config.toml
head_dim = 32
norm = "rmsnorm"
init_std_o = 0.00433
Each number is 128 + 24 x the weight over its row's rms, rounded and kept within 0 to 255. Layers, rows and columns count from 0. Numbers have three digits each. The size before them is the row's rms in percent of the matrix's.

# layer 3 MLP gate, 320x128, rms 0.108, rows 121-154, columns 0-63
103:136163165090185149101145154166122108161120104117125116125124143137118096089132131137125125108144180102140153106102134114119117104119142145109118122138118134132125183085159118127158140120095110
102:100159128132193146137155101110128148146114129130110079120138150101150111089161127115111095144133160070124143116125135123109131098108143144131093118084138152127116131111130095096155153145113124
107:124155135107118142113156093100135155109128135135131130125114074108125121104123155163105160099084130080125085087100103136123128102117152100131113108145122117117135167122135086127129080149120149
104:123138112139121103156111154157167115112145132120112137133102135139121158099118115115084139136122158113100106121070095104071076107114092108123113086127101136110155171132196133154173112149132135
117:135099155114147168156152127175138171204123175109151074095106142096158131093124100126158110120125098096128116112119088131131144115129117086100123136154096119115126148151137142141121121147173116
096:141156144138130136141134139134123145137129112160112137109133119103159096105117170116102089130133090130146102134126100058099106137129098186129134136115123087096053154111162111135118117122128117
100:129128118132107116144104105123118114145129114074148132121070105144103167114095101098157113131124103096150081119086121139142096183136132138170135166156149092125147133171147176150192120146128148
094:127105107151118100135111094123138143149091099153140099143127144106120166127141143139099138104124125109120187141141100142160119107118103095131115114074146137116100145141092119121142120173082130
105:129109138075129146100124180160102113171114136101134125134142109112082131089215151108120129139157151086126157126129137144118090164135072096170145137114116108148151138146122141186121147120098138
099:125101085132170110110161137100127148173122151145124120143118101108108126114156132146133117075099093127131168184155112098117107156139136131120119098111109105094162072163134112156135133148127118
093:103109147151186103140099142144105148156103113128134127117133104144094104092084111111129148179154161127160156173129142115147162122088133141144116086136126119107134148179125159142123124180130168
104:125103085150119138134112160152145105196111117133164147087108142094104124106163117103144123123135090082124150144137123124116130109148134168151125172159113110135148104144083097144119160149135160
103:176098159082104100134141144161150126124172138128130113131091141145122162112151098106106134119166110143131175063128119123164116138146146162103115160159120144111114115137136109161156139108080092
107:153130101159150134112129177139104127130148085136168142120099109155070152106144172128122131149120162125120112124125109123114137173141133131135108152154139097132131139149141125144136174132156122
100:095161123113114140134099136113120097153144150150121158101081144150097135098139167111139160126137122138148106137139107095143079127155151121127113141109162136145158139116141153145153148161094112
096:124165112119129098142140166150109084121190148139143115127106143129133163117158093111089136127119117162136144153130112101155120158107179135157103154125096114129117146121114130132124145114085131
094:118147153104119082156198124130166126111153147103176117124104142129167155138139079134143121102136163100124090121132108132133149149165158145143141144122114158126101124146147111190127145145130133
103:101140122155133123152156100103122096133127137172146109151135120141119167116132105121143165153173117126110092144134107123148118153112139145153162167100129160133116105146144135129122140139103132
103:166117134131127151126189133126154095170129129167096113101125156117108129099101115129101150122145105119171079146112143123109147154156134140178070145134103114163148147143117157154157159078094160
087:164131123124090114155173171120118115138131139134161124128116145125137139116160144129092118109167140143131110116104144181123100127118131129170151173121097156079132173164156158172134137109156144
093:124164153145096138128106154108141134127119137129107115149143160163159097129117067132139116136166148139120104148144147106132142117134129096134126176109154104165117135134158094108081152118107113
108:105127124150172044112166167125118093112138125121121133136125119077083075099141135130096149072135124125143097147108116100116095197129138120152113139116142107125106082137130103151169153130099106
105:175138130076082124145133130118130133094105108145094131064112131145139111107131095124096169116111150138143121098104159107114124134154117097166102138112118162139147144148167116110159170160115143
095:123147132136163116143143126124133118095114126176148133107092124128120170122136121105124139120163153111133154118082097084122200149127116190107161096102106129141099112136124114146141134129098087
110:127122131167119107161119127111121156148098098146112127143123112166116130088092131082179147171125127083123162126106108115103114123140125120162166165115107094131127122127123170122127157163103106
085:148119130123147085099150142109123143119130097086144114115095158135142100126114112171154130080137130096157119127153126078126175135137161156105146172112116120159132125142119130110143159127099088
104:072103112139151159122137144128132113145167158131105152154122133073091139083142099123136115130136087081121157096150089133128100179104122147149152137131128132161131190120106161121148124144120115
080:110162095114106106147101154153176140061109101149156099117056105137143132167118152118135089128117148156094095157139173139122113161158083144160193152135123128122105092137115107149092107105133116
095:124108133081149106112070140180139126124116084086108100125149171093111082117112082127146160089104113136121118130118143145153166119131150114111138140119132116119163168066122140102163142159103112
099:143131150164133082135148124124138128130127126124104185118123133082128141094117099152088150144113121089127151108130106099127099129116118129105103159105087115130112131131139082145103123127148101
090:136153106095109097137139102133111156122137119114091106112128163103092069130104174086134159112111122138109160111123081146116153152087131125181120164152106115172090103090145138130171168144130146
106:127195125139119139139136138116128128156128175122092127148084166155135121106150111184148127126125137125123121106126091093113100126079155148160146131108113093144096105158096135159170162135148081
100:151158128094133159064148162121116121122117101138110123150145152140128130117141106137144121166097135129142122136145147145122130089128110121137161114069066156140141178124111127117146167133075115
098:135121166136092125132109102117111113170112106173124105130161110144130132091151130142160154119120164124130141191133145132108137154119138140173118126096080145129123130135117115082133173139143117
# layer 3 MLP up, 320x128, rms 0.0999, rows 121-153, columns 0-63
102:148081106119114114145088104134123148068179133149151173139134091159147181124138122119134142132076114124127085189157159130108181132136111143092166170137103144132157093134092154115099139127139141
102:151124140072107072172173127124120107133160134150134151087133126127156097129150148166138128155110121108163128120103152151163157144145097105111128107138109145141123154095144147133155138135112169
099:118104117090128109117146065121139135110108098094106139172101100124164156130118118156122163135112128127069096099118131130116138121132155122118085102137133127144123180132109089155159133151118148
107:110103147071130171120119135149157107135149136120111127120114145168137127136165136143131131124111187113120138133127184168118097123142127156194129084155114188088135133120114136142133128107153118
108:161109141106089127123159141162086127124103096140133119099132140139125115140144134169151141131105116137171132103117123117111155138150149132137107160168108140116173086151156171111150140148148137
094:145123126076129110133140088139115152156118152130135115121148123134181148120121117113139134133150117100107118106134114139089141088113169144108168145106118127124097132122123119116135145162133113
097:145131116149120130137150088119139131127111133085131181131106148136133132132121114174135136125113123127142151089143118093104153083164149128097150122148137121158118130106127095161115102146160144
099:120094129122155094132107124119160135149115109143111125144143105133135100103124093064124136127154099150103147062124140088094085102118147128152110140136116094121138149117140171133096153093114148
120:137098162165110085108147154101111125139100118121094114101103099110125166128122136126126167109145126114088130141130119135164155121163099112128057154124112142098098126110125147082143109123152140
097:147149104083124169073122104141123143143139110150087157145118119104143168136186164143124141105166112130126091090160139110128151152133142159124118151087111063104138140121154147133100142119125114
100:114100106132130138127071127126112120144102133116128129122134126097189109126131153134116100112135130139119149126137116147183119123149170188106110125135107128081131163147113129137112124144166148
088:145122160130094087158159116140160114150152144094136135120138096128148160131176127127074171131173127136158136119116127124153092127177142141122137117109136123144111107144198141108153110088133155
107:136119132130105132137136090148180153139110127155101109125119114180207161119132107153114102094123135156126077141120135111124119149130154099123126144079121141123111123108157121120167125105112114
109:122160158097156173107146142132147154141067116153118161100132155154147117133142144113142134077122075081150138124141094090106128115156125155071143154107108098145156147125120140131128141163115166
102:110130115155131160099097170138114152146166095134136148133132118168155121140141116126107163121132174113122106116120096126163109157144127124138147127123120140145076181166147178124179118090097170
090:112135132145123095123128114118071093117117116134153101127126143151121153127076063133145137143105116102149104165136146201117144127097107129104093103179123144124131154166172149098119202147126111
090:103114121139168158141109124158109144118085126174109169132151120115123152117177135116148136129147148100154099130146138136106122120155166132117148129191133169143117149113133143122130134160101129
098:101149156114157125158157115142108146112133108136140150112158185105133081137110079101148170139122127090155083143092103102139108140126112145144152135103142094144128179123118130173156140131110139
103:131067159127138164161134129145133144159076110126221083125138142147112107124128128114118152119135120118111090123156179159121162108131154129109131153083146154133144173113132101146146127159136124
098:153121133169090141126154132106077104117076140121108087144120153114093152145142156143145195152154118166140126103125102152150129085148155128098153121125154116116153189137123127134136145074151123
100:147102149139096116142165161154109074170126131120126132088122121130133170136171112097131159100102134110100090154120131159090099129141122128136121124128117152138094120152159152102138111102138133
097:134139118130107150129159118184146117114157121128159138115147135141161147125125156136133105137149138102076113110098155148126123138156126172139148126170108114139177097142141145090101124120102127
103:173114134101112152159165154095106128077124114141108084136106145166126142117138142120105140133165166158150075101155145115095120125153131182143120103147141081165125140113144125112124142113102107
102:117139118126122140148173141122146128174117153148096100105094134153108128134144142152175142094153167125123130137116120127131171117140126126108119086140133134141112115107126151114136142162120116
107:117096114135115114106111097102092139125106138137148108115121128125096089117104109114160133179089155127109162144116170147140151132142172151105092142145142141098178156128117191162145137098136120
110:142136144125166098149096121141146115185105126102080116118168101103134160094142123125122107157150118114130084173113115106118083166095121116120154099118116116138123086099151104129128108149103111
105:095115134160120127118126126128110174137100129102145145093113093112128116118163134152158101111102094147126123142180159108156092140104136154105141133135127149141165149147091157166147150132113132
089:131085117141152144133114108120131157131136124094146112151126122133129105125118130169127119131059160124118100132112092082131183156111089151088118101134136117125148098134068142128119112137115161
089:108114168089098095132118100121126139189169125119131120137118125111137095133114189140150158102157134122135107098099135050148134147088121131132110117157127148124162125104143116134085135105162130
108:077100145101100141119151113110145096098135146101170109087161137110125105130127112134151150084103143105161158140142142123157137120143117097124157095132104184127179103151118100115101069125132126
096:155149133144144118150177133157144141102124121141117136102118107131133141136129156107139107145125163137102075094095140101126141137140159064132221119143189140117119132148117126132157117125119100
100:141108126137100151166120120097160112103128100107101094119123119107094089126117112151131104138124169126167109130130140138118132131174107113111126162141108139094174168138129153083123138102102134
101:163100137147137153140108116145098164155102092121128168106112117117125139105119132101117155089124137129149111141133141147124141136112142112111132143129147089152104158122104131128133135181117070
# layer 3 MLP down (transposed), 320x128, rms 0.0974, rows 121-153, columns 0-63
098:131111165092154127127166162106131136132125142139168120123162130141115096008112089125126142125118138124141120167114153103096134133163158122129154126126139154133147135105129113121137139151092135
106:125119166056158152138128138127133149166153084123109147116151115101121134143138126132187123138123148190176141097104149137142140148128123162131123100129139135132109162126128147082136103142152126
096:125105111131125123125091142070129109149105113156083147139138123096138175240174129149126137119122123190124106143099111112127159132138100129122128101129125140146151094112134149171138147123132165
113:128193154139132122144108126106143116148168136115122139113134121131099092159107114136125127094115076140141186118186143157122137118140142135102097152135157110122119120168181138117110127120156158
111:134128142117153097094104141147106113118149102095120105122096094121128114203170137136121150168096139114109136128065171191092127142155131146166105127140102159131118101128108114124107148060149127
098:137125164157134133130124145154138130128128150119093149146104133094095116090126116124134132098124142119131136116149122126092152164148143103130138086117158182110159090099130141095136125095126127
104:127128127144132132139119156142142169141147150171130071161134111181135091099101154109130096128101131147122129120165104166148128095084123111104145089126195158134149115122088144101115141138104131
099:114111142088177115131128104132153094128097141116154104126127085138137125124106113110146128160136082150132142177099150117099133129123115147105115127103072148097142131131143172085100130102118121
114:135133159128152130131130101117127122108096114167083101110102117111151151069167113129090146073160143126147125081116110120128095097153078066114095135132104121140110144123162163139116140105155174
097:144178143106143130139087143140114134139133094120153109117132163131129162105170183141094158157129111122128101121122144102091090103085150130088143090124100114158096122130182091122122124106139128
102:106126111132128144129141133124124134085153088090141115144126114147116171141127153130141155135102120109168125120114136122144160095158131070134172143130114174142139109158133159136152124103149119
099:145145150104137145125189079122133141112121124139075124117121099159123146122137122133106124141118133162119173106056122131145107124150123120130094113120094126160134117118192156144156166124165121
112:068135105171154151150143136134129127114162123113132167144096126134110096117127143123112096126093127126101122202168128121107123125116090108123139128113163126114173143123101102111120111139111088
107:116147101127145120156121066132116094124118127143148128176109166120134120056122108099134107099108104145127130142135122139105083139108143101147123127179116127118080130186123108109145149123147120
110:124124156157137165065167130143113157117127117111135146167086107119159132188128132109099152125130154161132128105067119127151125113122102143124101157115162127100150165140122132128133103104162137
093:103103138137132149102144154142105111067115108141136094144073126151128087120117120114153137161138111094120140113082138140133082128158135137136121147114130162149139104095095136129112145133116133
093:127132117129172129116120146135136128163192163100127093143072157138115155118141160110127101092160094150109118117177167141129152107128132115136106115109113108144146134140126103127146114131112141
104:113173125120148114145132088140100170163123126115134118089127091122133136207145126100135066162154103176128135134131109120124109130148113093129081132138103119088100119143137137149129147138101095
110:111138082130136069144095127110140136107108104129164145172091155116131184131113131142118125153158164118129132136104160100117153122103127116100154122103174108148113085121126145123121150129096118
094:093128116106127138112117142149176155133135117139152139141149107136169124189106117102116113130094146121124112145174126158132128143147122128103084132157117120158105057133162122134041102151126087
104:115098131141136138134173160167118137140119155117137144105145179130127156095099191109154110126103132109142076145144134075156131134103091128149165132166128116142155117149074158127112090158140133
101:161153098131147112126125160140157124165099128115125144156153125141167116097073148130098122130118110112082129098101134112126126166132121119134123116174153142162108142061141121129117137137146062
091:120094096152132121108161123131117129108160133119167120158118121092111104242080137140109144114147137115144149163114088152175115132114135114097129145137162152118103148132132139138145080167134131
084:099150122166123116160151086151142135126130119163122146147089124138130128255155115114138153126102117151136131090118183114160119140145136125121094146108148150107115119125150085142117127083141132
111:149106091097083162079129106117103128055124142140164096098142173129109143093110150114167115150137110114125142143141154124106134138163159133121160122080142168127127118135112156162097185125093105
108:120140114096144070138119124098130156144148114076082109097121132139128102139130124146123112156149104106157131134117143115120125163069126128130138111104093120129102108117116136135090113121073099
105:145106144082193120116089139167143119116131128106154128132112116118121115178133136146167116174147131116128112121126117128127159140115092119125128123111190127159156113083066092140075093129108120
087:125123126122138145116119129137086141153110102165162118142102116125127138044180124133088127132160154182143161072086137116127093087144144127159104095086127158119099142115154161154135176120118142
096:095051143125133128118143092172131099164128109124103102147098098096143173163146138092128143120137124145138105062130125083122121096121111129125147139121169120098127130110120140116141137145170136
108:158146129149132150109134106090106118089143118125101124106148124111089113098166142167119143162112112091157102093156173128126132126119115097128145143121093132157105104110152139087139121139113144
098:105153129147146119153136111130103121108138109137127145107188155146127153030113166145157163114140130149122125146111148094107166122139144093146133114175125192131117081148124093155181145119127151
104:123168123119229133096130117133158151141135103102100158135109065150129114084139112134093120087111100101125115097122137138112091157157106131125198123093124162137126113095131111136170136143087123
104:130149124126119088112122146063132102142131114110159180116120156132135118144156107094125155121094141131115147154147151112127129120125142134137169151059134137158146145085142102108106125150055072